Weights of a small GPT-style language model, trained from scratch on English Wikipedia.
Size: 10 layers, vocabulary 4046, 17.2M parameters.
Training: a variant of SOAP for these matrices, 3774 steps.
Each number is 128 + 24 x the weight over its row's rms, rounded and kept within 0 to 255. Layers, rows and columns count from 0. The size above them is the row's rms in percent of the matrix's.

# layer 3 MLP gate, 832x320, rms 0.151, rows 358-364, columns 0-159
size [100  98 102  99  99 105  93]
[[200 128  86 126 138 118 129 140 146  94 148 149 127 162 109 109 135 132 137 132 154 103 152 148 139 152 118 122 143 123 143  87 176 137  87 107 102 100 136 164 113  58 140 125 116 147 154 172 138 128  91 122 102 125 150 126  94 111 116 119 126 158 105 103 153 134 107 138 121 146 123  98 117 127 146 123 140 101 120 118 127 136 118 116 149 122 153 144 129 119 133 130 129 140 121 119 149 118 140 115 100 135 180 141 116  78 128 133 193 198 135 108 107 127 101  89  92 106 161 100 139 140 106 110 120 106 138 142 122 149 130 128 138 150 120  88 126 187 121 115 101 114 165  97 105 163 133 131 152 139 159 132 145 137 157 118 104 166 136 141]
 [159 127 126 111 146 130 157 117 167 136 105 101 175 134 152 113  95 135 140 110  88 108  59 116 115 141 136 104 148 136 143 175 111  94 110 133 118 149 167 109 125 129 166 124 136 148 129 135 159  94 118 131 165 138 169 149 158 119 119 138 124  83 174 120 144 140 136  97 146 137 145 133 150 161 140  91 151 109 103 157 131 157 146 162 162 143 141 163 160 100 120 128 133 137 127 170 114 130 110 125 120 113 147 169 121 138 126 173 112 105 125 105 139 168 153  86 113 145 150 128  91 117 150 131 145 125 106 106 156 127 128 129  95 161 128 136 145 127 107 146 115 112 165 145 128 102 157  91 137  85 151 102 117 127 132  98  78 136 124 111]
 [147 140  92 117 103 103 126 108 134 114 127 110 104 118 147 160 152 149 110 152 108 165 104 141 100 124 136 135 130 128 137 153  93 126 138  82 124 158 118 129 138 165  95  77 150 158 144 114  96 112 141 149 145 139 150 139 131 119 150 110 126 102 115 149  87 131 115 145 149 140 154 134 105 132 128 134 126  90 114 126 120 164 136 125 132 149 110 108 102  95 118  98 101 101 114 150 153 116 184  88 100 153 153 144  92 119 126 107 133 111 141 128 140  91 124 131 122 137 130  75 141 181 156 154 162 133 160 141 126 113 167 129 118 135 103 147 119 109 118 141 104 159 158  74 129 127  96 128 117 121  91 103 161  91 110 159  98 127 147 135]
 [152 113 111  91 139 115 158 139 146 106 134 155  89 125 135 132 124 145 138 154 180 124 122 164 116 156 115 123 144 139 119  89  85 103 153 170 121 120  93 130 143 141 121 104 129 121 115 146 138 123 172 131 119 125 128 147 128 110 149 124 149 123 110 138 166 154 122  94  86 140 145 117 119 118 140 118 162 131 167 167 121 111  90 104 154 142 138 123  65  97 139 145 136 117 144 169 130  97 124 139 129 117 121 114  87 179 120  96 135 177 113 155 122 107 151 105 112 129 139 127 121 109  98 141 122 143 143 140 121 113 144 160 144 139 107 115 107 122 115 100 134 152  98 150 127 100 128 129 127  99 186 112 121 129 139 172  87  91 189 130]
 [104 120 148 156 150 130 114 129  98 133 147 134 125  81 104 131  79 168  98 120 110  90 144 173 140  92 150 142 135 114 158 171 119  98 115  77 103 123 118 162 128  86 121 107 126  94  97 150 152 128 125 121 122  97 116 141 138 175 133 130 132  94 106 119 139 106 154 163 130 131 155 145 118 149 151 111 106 116 112 142  99 134  98 122 109 108 155 149 107 190 153 141 119 156 143 138 142 135 185 146 128 111 154 126 103 126  75 110 115 152 121 101  94 188 154 120 108 151 157 120 141 126 149 126 100 152 114 129  84 124 135 123 121 104 124 146 142  78 152 141 145 167 137 112 159 114 105  71  78 176 148 168 103 181 121 105 118 120 102 153]
 [100 138 198 100 110 109 100 116 170 128 112 143 119 125  89 149 137  79 129 130 145 125 190 103 130 117 130 121 154 167 142 115 138 121 120 121 119 138 121  95 124 130 153 139 132 131 161 128 133 122 119 138 154  98 154 106 178 133 112 102 111 140 127 151 180 106  86 161 126 104 115 106 150 100 156 112 151 132  99 124 124 114 137 123 114 141 135  75 140  87 155 114 189 121 109 120 139 128 170 160 108 109 143 197 139 129  98  79 129 100 107 136 146 165 138 148 131 181  59  99 154 124 143 105 134 120 115 136 131 167 118 141 148 103 146 168 117 127 144 137 135 100 108  94  89 147 158 108 134 116 145 127 182  95 162  90 136 156 115 127]
 [118  79 131 122 123 133 117 140 147 149 128 128 117 200 139 133 141 188  92 138 163 171 126 127  98 162 180 124  94 162 122 142 149 107 143 144 154 116 131 155 139 120 128 164 143 116 127 134 110 109 160 181 143  84 124 124 133 104 131  98 130 107 132  94  95 118 128 129 125 105 142 128 147  84 167 153 152 184 138 117 124 128 119 111  90 119 150 155 114 119  92 114 140 109 111 132 109 138 109 155 141  93 146 101 134 114 119 145 109 151 125 123  88 109  93 150 152 110 137 142  84  95 142 138  99 129 137 156 115 114 118 127 119 134 171 144 135 124 129 112 163 132 125 107 142 114 136 145 125  98  99 107 138 116 115 115 125 130 137  94]]
# layer 3 MLP up, 832x320, rms 0.155, rows 358-364, columns 0-159
size [ 94 103 103 103  96 102  95]
[[104 151 174 118 141 137 136 107 134 132 108 109 154 155 147 109 101 113  90 148  79  78 121 106 145 106 143 116 140 114 144 179  93 125 133 122 140 116 132 144 114 146  93 112 119 125 100 165 102 116 127 131 155 135 121 132 148 164 137 150 126 121 119 128 135 141 118 121 144 112  86  90 157 189 111 132 103 155  82 121 146 127 113 142  93 153 168  92 134 117  93 119 108  55 136 137  87 102 106 145 131 134 125 121  94  96 159 141 127 117 113  93 103 125 121 135 129 105 137 121 175 129 117 142 134  96  95 124 121 163 158 102 121 137 126 128 146 138 119 144 120 117 127 132 136 140 143 104 146 186 114 135  92 163 137 157 154 185 161 144]
 [142  92 114  91 104 117 140 142 184 126 160 136 125  93 132 144 135 108 134 136 128 141  96 162 108 162 149 170 112  96 119  80 128  94  85 144 115 130 131 156 145 140 123 138 121 175 101 136 116 115 161 129 123  89 125 152 113  82 148  92 117 155  92 128 143 131 149 138 122  97  81  91 151 160 125 156 136 119 118 105  99 129 157  70 137 127 128 115 152 132 125 138 112 116 174 113 127 139 167 137 138 134 112 115 115 146 162  93 109 162  61  95 139 124 131 100 110 107 149 120 118 124 151 117 132 142 116 179 136 126 175 150 100 108  79  58 107 118 149 155 109 172 121 113 128 145 131  77 147  92 100 170 146 136 153 134 134 115  79 146]
 [149 144 205 140 180 112 117 121 129  90  76 133 123 139  77  71 101 142 134 110 123  59 132 112 111 142 117 137 143 161  55 127 139 100 146 116 173 138 138  86 172 127 182 132 142 141 149 133 121 180 128 136  95 167 133 146 126  92 127 173 128 157  98 109 140 133 138 140 144 101 134 165 167 116 112 168 122 128 135 113 108 148 170 146 133 157 122 147  99 149  96 178 128 133  93 113  97 105  97 117 135 147 132 129 141 146 183 118 148 122 137 116  96 141 127 187 118 135 149  97 111 150 148 107 111 142 141 123 172 129 101 136 134  79 161 140 113 126 132 118 133 100 171 143 116 161  78 123 114 122 128 138 136 160 156 123 144 126 203 129]
 [140 144 158 105  98  90 119 109 118 117 125  51 169 101 148 150 161 125 134 128 155  87 123 101 156 159 127 119 118 104 130  96 140 137 149 186 136 131 144 133 120 101 113  94  99 146  77 112  87 146 114 161 110 116 123 105 114 156 101 147 160 142 132 153 124 169 150 126  89 149 165 133 148 100 132 126  97 128 149 187  98 134  96 104 141 107 113 136 118 146 140 128 157 101 145 112 160 138 144 125 144 122 149 109 113 133 129 147 140 124 125 189  91 126 157 118 132 113 116 108 117 124  95 133  82 145 158 170 107  95 155 142 103 162  90 134 149 146 132 108 142 131 156 108  67 157 116 128 129 118 142 106 160 131 114 108 131 139 124 125]
 [104 118 121  88 152 142 174 165 177 103 131 136 144 106 139 111 171 120 172 147 131 174 133 161 146 141 116 100 104  90 108 126 182 165 123 159 131 146 112 136 101 156 144 135 130 174 115 127  99 131 144 123 128 120 117 113 120 106 177 156 149 125 115 179 120 156 117 110 110 125 112 148 117 134 123  98 129 161 149 105 116 130 158 115 140 172 111 124 146 129 123 175 125  85 123 131 183  92 136 122 135 151 135  69 119  82 155 143 151 111 121 147 121 120 105 145 149 126 114 150 121 128 118 110 145 176 144 124 151 109 121 121 128 174 152 149 100 158 139 131  99 103 141 134 135 143 108 137 124  73  93 112 129 106 123 112 160 114 155 143]
 [ 99 148  96 149 145 132 132 176 140 150 123 101 161 114 112 156 127 167 104 132 151 110 119 132 127  94 119 150 139 151 140  89 138 129 154 108 117  64 141 159  94 122 146 127 127  95 145 159 131 100 108 132 133 167 122 162 120 131  75 111 147 114 123 164 149 112 100  96 108 104 167 110  85 137 122 134 107 152 135 153 112 116 131 127  89 156 131 148 114 117 178 123 132 130 146 123 137 144 139 113  96 122 125 139 123 114 128 133 129  96 128 168 139 110 113 158 163 161 150 146 121 140 121 139 103 108  92 123  99 149 103 124 129 130 132 133 119 116 131 119 178  99 136 113 145 126  89 143  88 124 110 115 149 167  89 118 119  99 155 130]
 [121 192 109 119 126 109 179 137  97 119 130 117 207  83 124 149 141 135 139 121 100 139 104 128 125 160 128 118 120 158 130 119 119 119 126  73 121 116 144 116 147 141 127  89 156 134 110  93 122 125  90 107  81 124 109 136 105 154 131  92  95 145 138 156 136 138 137 137 130 143 135 133 135 125  93  97 155 112 132 141 154 125 118 144 117 100 107 126 134 155 134  93 142 137 152 156 132 140 147 110 106 146 127 145 106 117 127 105 137 105 126 127 148 123 103 126 142 118 127 135 132 138 153 114 154  95 135 153 130 132  98 140 165 122 112 182 148 131 155 102  88  92 146 127  99  90 132 147 135 108 150 168 149 139 156 106 115  97 122 107]]
# layer 3 MLP down (transposed), 832x320, rms 0.14, rows 358-363, columns 0-159
size [ 95 107 106 105  97 102]
[[136 122 150 115 120 137 112 147 146 107 170 101 158 143 112 173 146 101 193 126 118  92 125 115 104 102 133 131 109 115 157 137 144 104 100 143 150 158 131 108 141 118  82 120 127  81 117 147 142 127 108 105 158 155 128 150 126  91 108 129 144 131 124 134 115 162 164 134 138 116 123 101 103 112 100 127 121 112 149 118 142 118 144 154 126 106 105 161 126 118 147 140 157 140 134 169 118 117 128 113 104 129 131 125 135 146 173 108 102 170 107 177 126  86 129 114 132 108 105  96 121 115 141 101  95  96 122 121  58 148  88 115 145 117 141  86 161 133 143 110 124 140 151 137 158  81 116 157 114 146 121 169 112 118 123 120  82 126 101 114]
 [158  88 112 131 155 163  93 135 140 158 118 141 143 141 120 108 147 128 124  89 110 110  99 154  89  94 142 150 140  89 152 112  88  94 131  98 100 124 146 154  87 135 120 104 111 173 178 124 133 144 102 117 136 149 126 102  95 140  95 104 149 121 117 175 126 134 158 162 104 158 121  80 159 121  68 165 153 136  89 105 134 133 132 109 138 128  77 149 125 102 140  77 129 122 158 148 178 117 129 157 147 148 105 130 124 140 134 112 115 139 145 141 116 116 154 108 132 133 131 130 137 100 153 126 156 101 116 138 135 157 166 159 109 133 120 109 153 139 116 114  93 158  86 155 152 155 202 110 164 109 130 150 159 149 130 121 146 161 137 154]
 [138 162 136 119 150 158 124 123 133 135 105 156 118 146  96 103 115 147 133 125 171  90 151 137 161 127 111  83 135 146 107 155 118  89 128 115 135 120 160 133  93 177 188 148 130  71 161 208 142 155  89 136 103 184 143 138 110 134 109 140 133 148 124 131 122 138 124 113 133 101 139 151 143 143 100 124  81 130 125 136  98 152 134 100 141 124  75 147 136 129 150 165  94 115 130 136 131 143 115 126 120 109 130  82 113 128 158  99 135 105 116 144 138  83 125 118 106 125 133 120 129 172 141 124 136  81 134 143 131 125 132 141 130 123 135 157  98 107 161 137 112 133 159 128 132 121 137 101 120 123 142 129 117 106 144 176 141 178 112 139]
 [141 133  91 146 105 105 103 127 142 124 113 142 151 147 133 131 117 119 157 131 101 146 116 176 119 156 162 169 142 156 139 128 123  98 146 117 105  86 127 147 148 105 124 126 148 136 103 127 137 163 103 154 110 144 115 109 150 137 108 115 148 123 133 119 121 153 130 134 130 114 169 153 160 124 119 168 166  89 175 119 129 166 161 163 120 157  85 136 104 145 132 138 170 126 169 101 161 135 111 102 119 149 135 101 100 132 117 134 163 138 149 145 120 136  98 172 113 138 150 148 135 121  97 105 142 135 108 133  91 105 151 124  98 167 178 138 111 135 117 130  97  97 121 131 149 126  92  92 149 111 138 121 136  84 134 127  97 143 124 130]
 [129 108 136 153 116 105 132  98 125 153 116 125  77 128  81 134 129 105  93 129 122 146 128 109 128 115 206 121 181 130 155 127 157 154 103 112 129 117 164 118 113 105 108 127 121 123 105 124  99  99 170 117 110  95  74 142 125 136 132 130 155 159 152 102 135 166 125 147 110 130 143 154 106 123 174 130 110 117 149 145 133 126 131 114  87 108 124 149 141 130 129 152  87 138 173 134  88 163 131 167 167 110 130 144 172 158  99  98 124 146 122 156  97 160 139 141 111 130 151 110 112 178 127  80  99 134 150 156  82 189 133 130 111 139 145 104 139 160  82 163 158 120 133 132 101 161 130 112 151 141 106 148 170 136 130 113 124 123 138  91]
 [105 128 157 134 156 141 121 149 124 100 105 146 131 124 142 117 137 119 147 130 147 107 126 138 125 145 141 164 112 174 118  77 144  98 112 138 174 132  84 111 164 151 139 110 117 129 101 118 118 109 120 104 107 102  98 143 105 148 179 129 122 114 128  98  99 141 109 198 123 111 121 122 121 109 175  96 101 133 113 103 107 172 137 154 138 133 148 104 108  91 155 110 140 149 122 135 163 144 132  99 114 130  82 149 118  91 116 121 146 124  92 118 178 112 148 164 148 132 115 152 119 129 116  61 117 134 131 123 143 155 158 135 151  86  98  85 123 127 148 138 137 129 134 166 105 148 131 112 111 105  94 126 103 128 114 115 113 140 118 136]]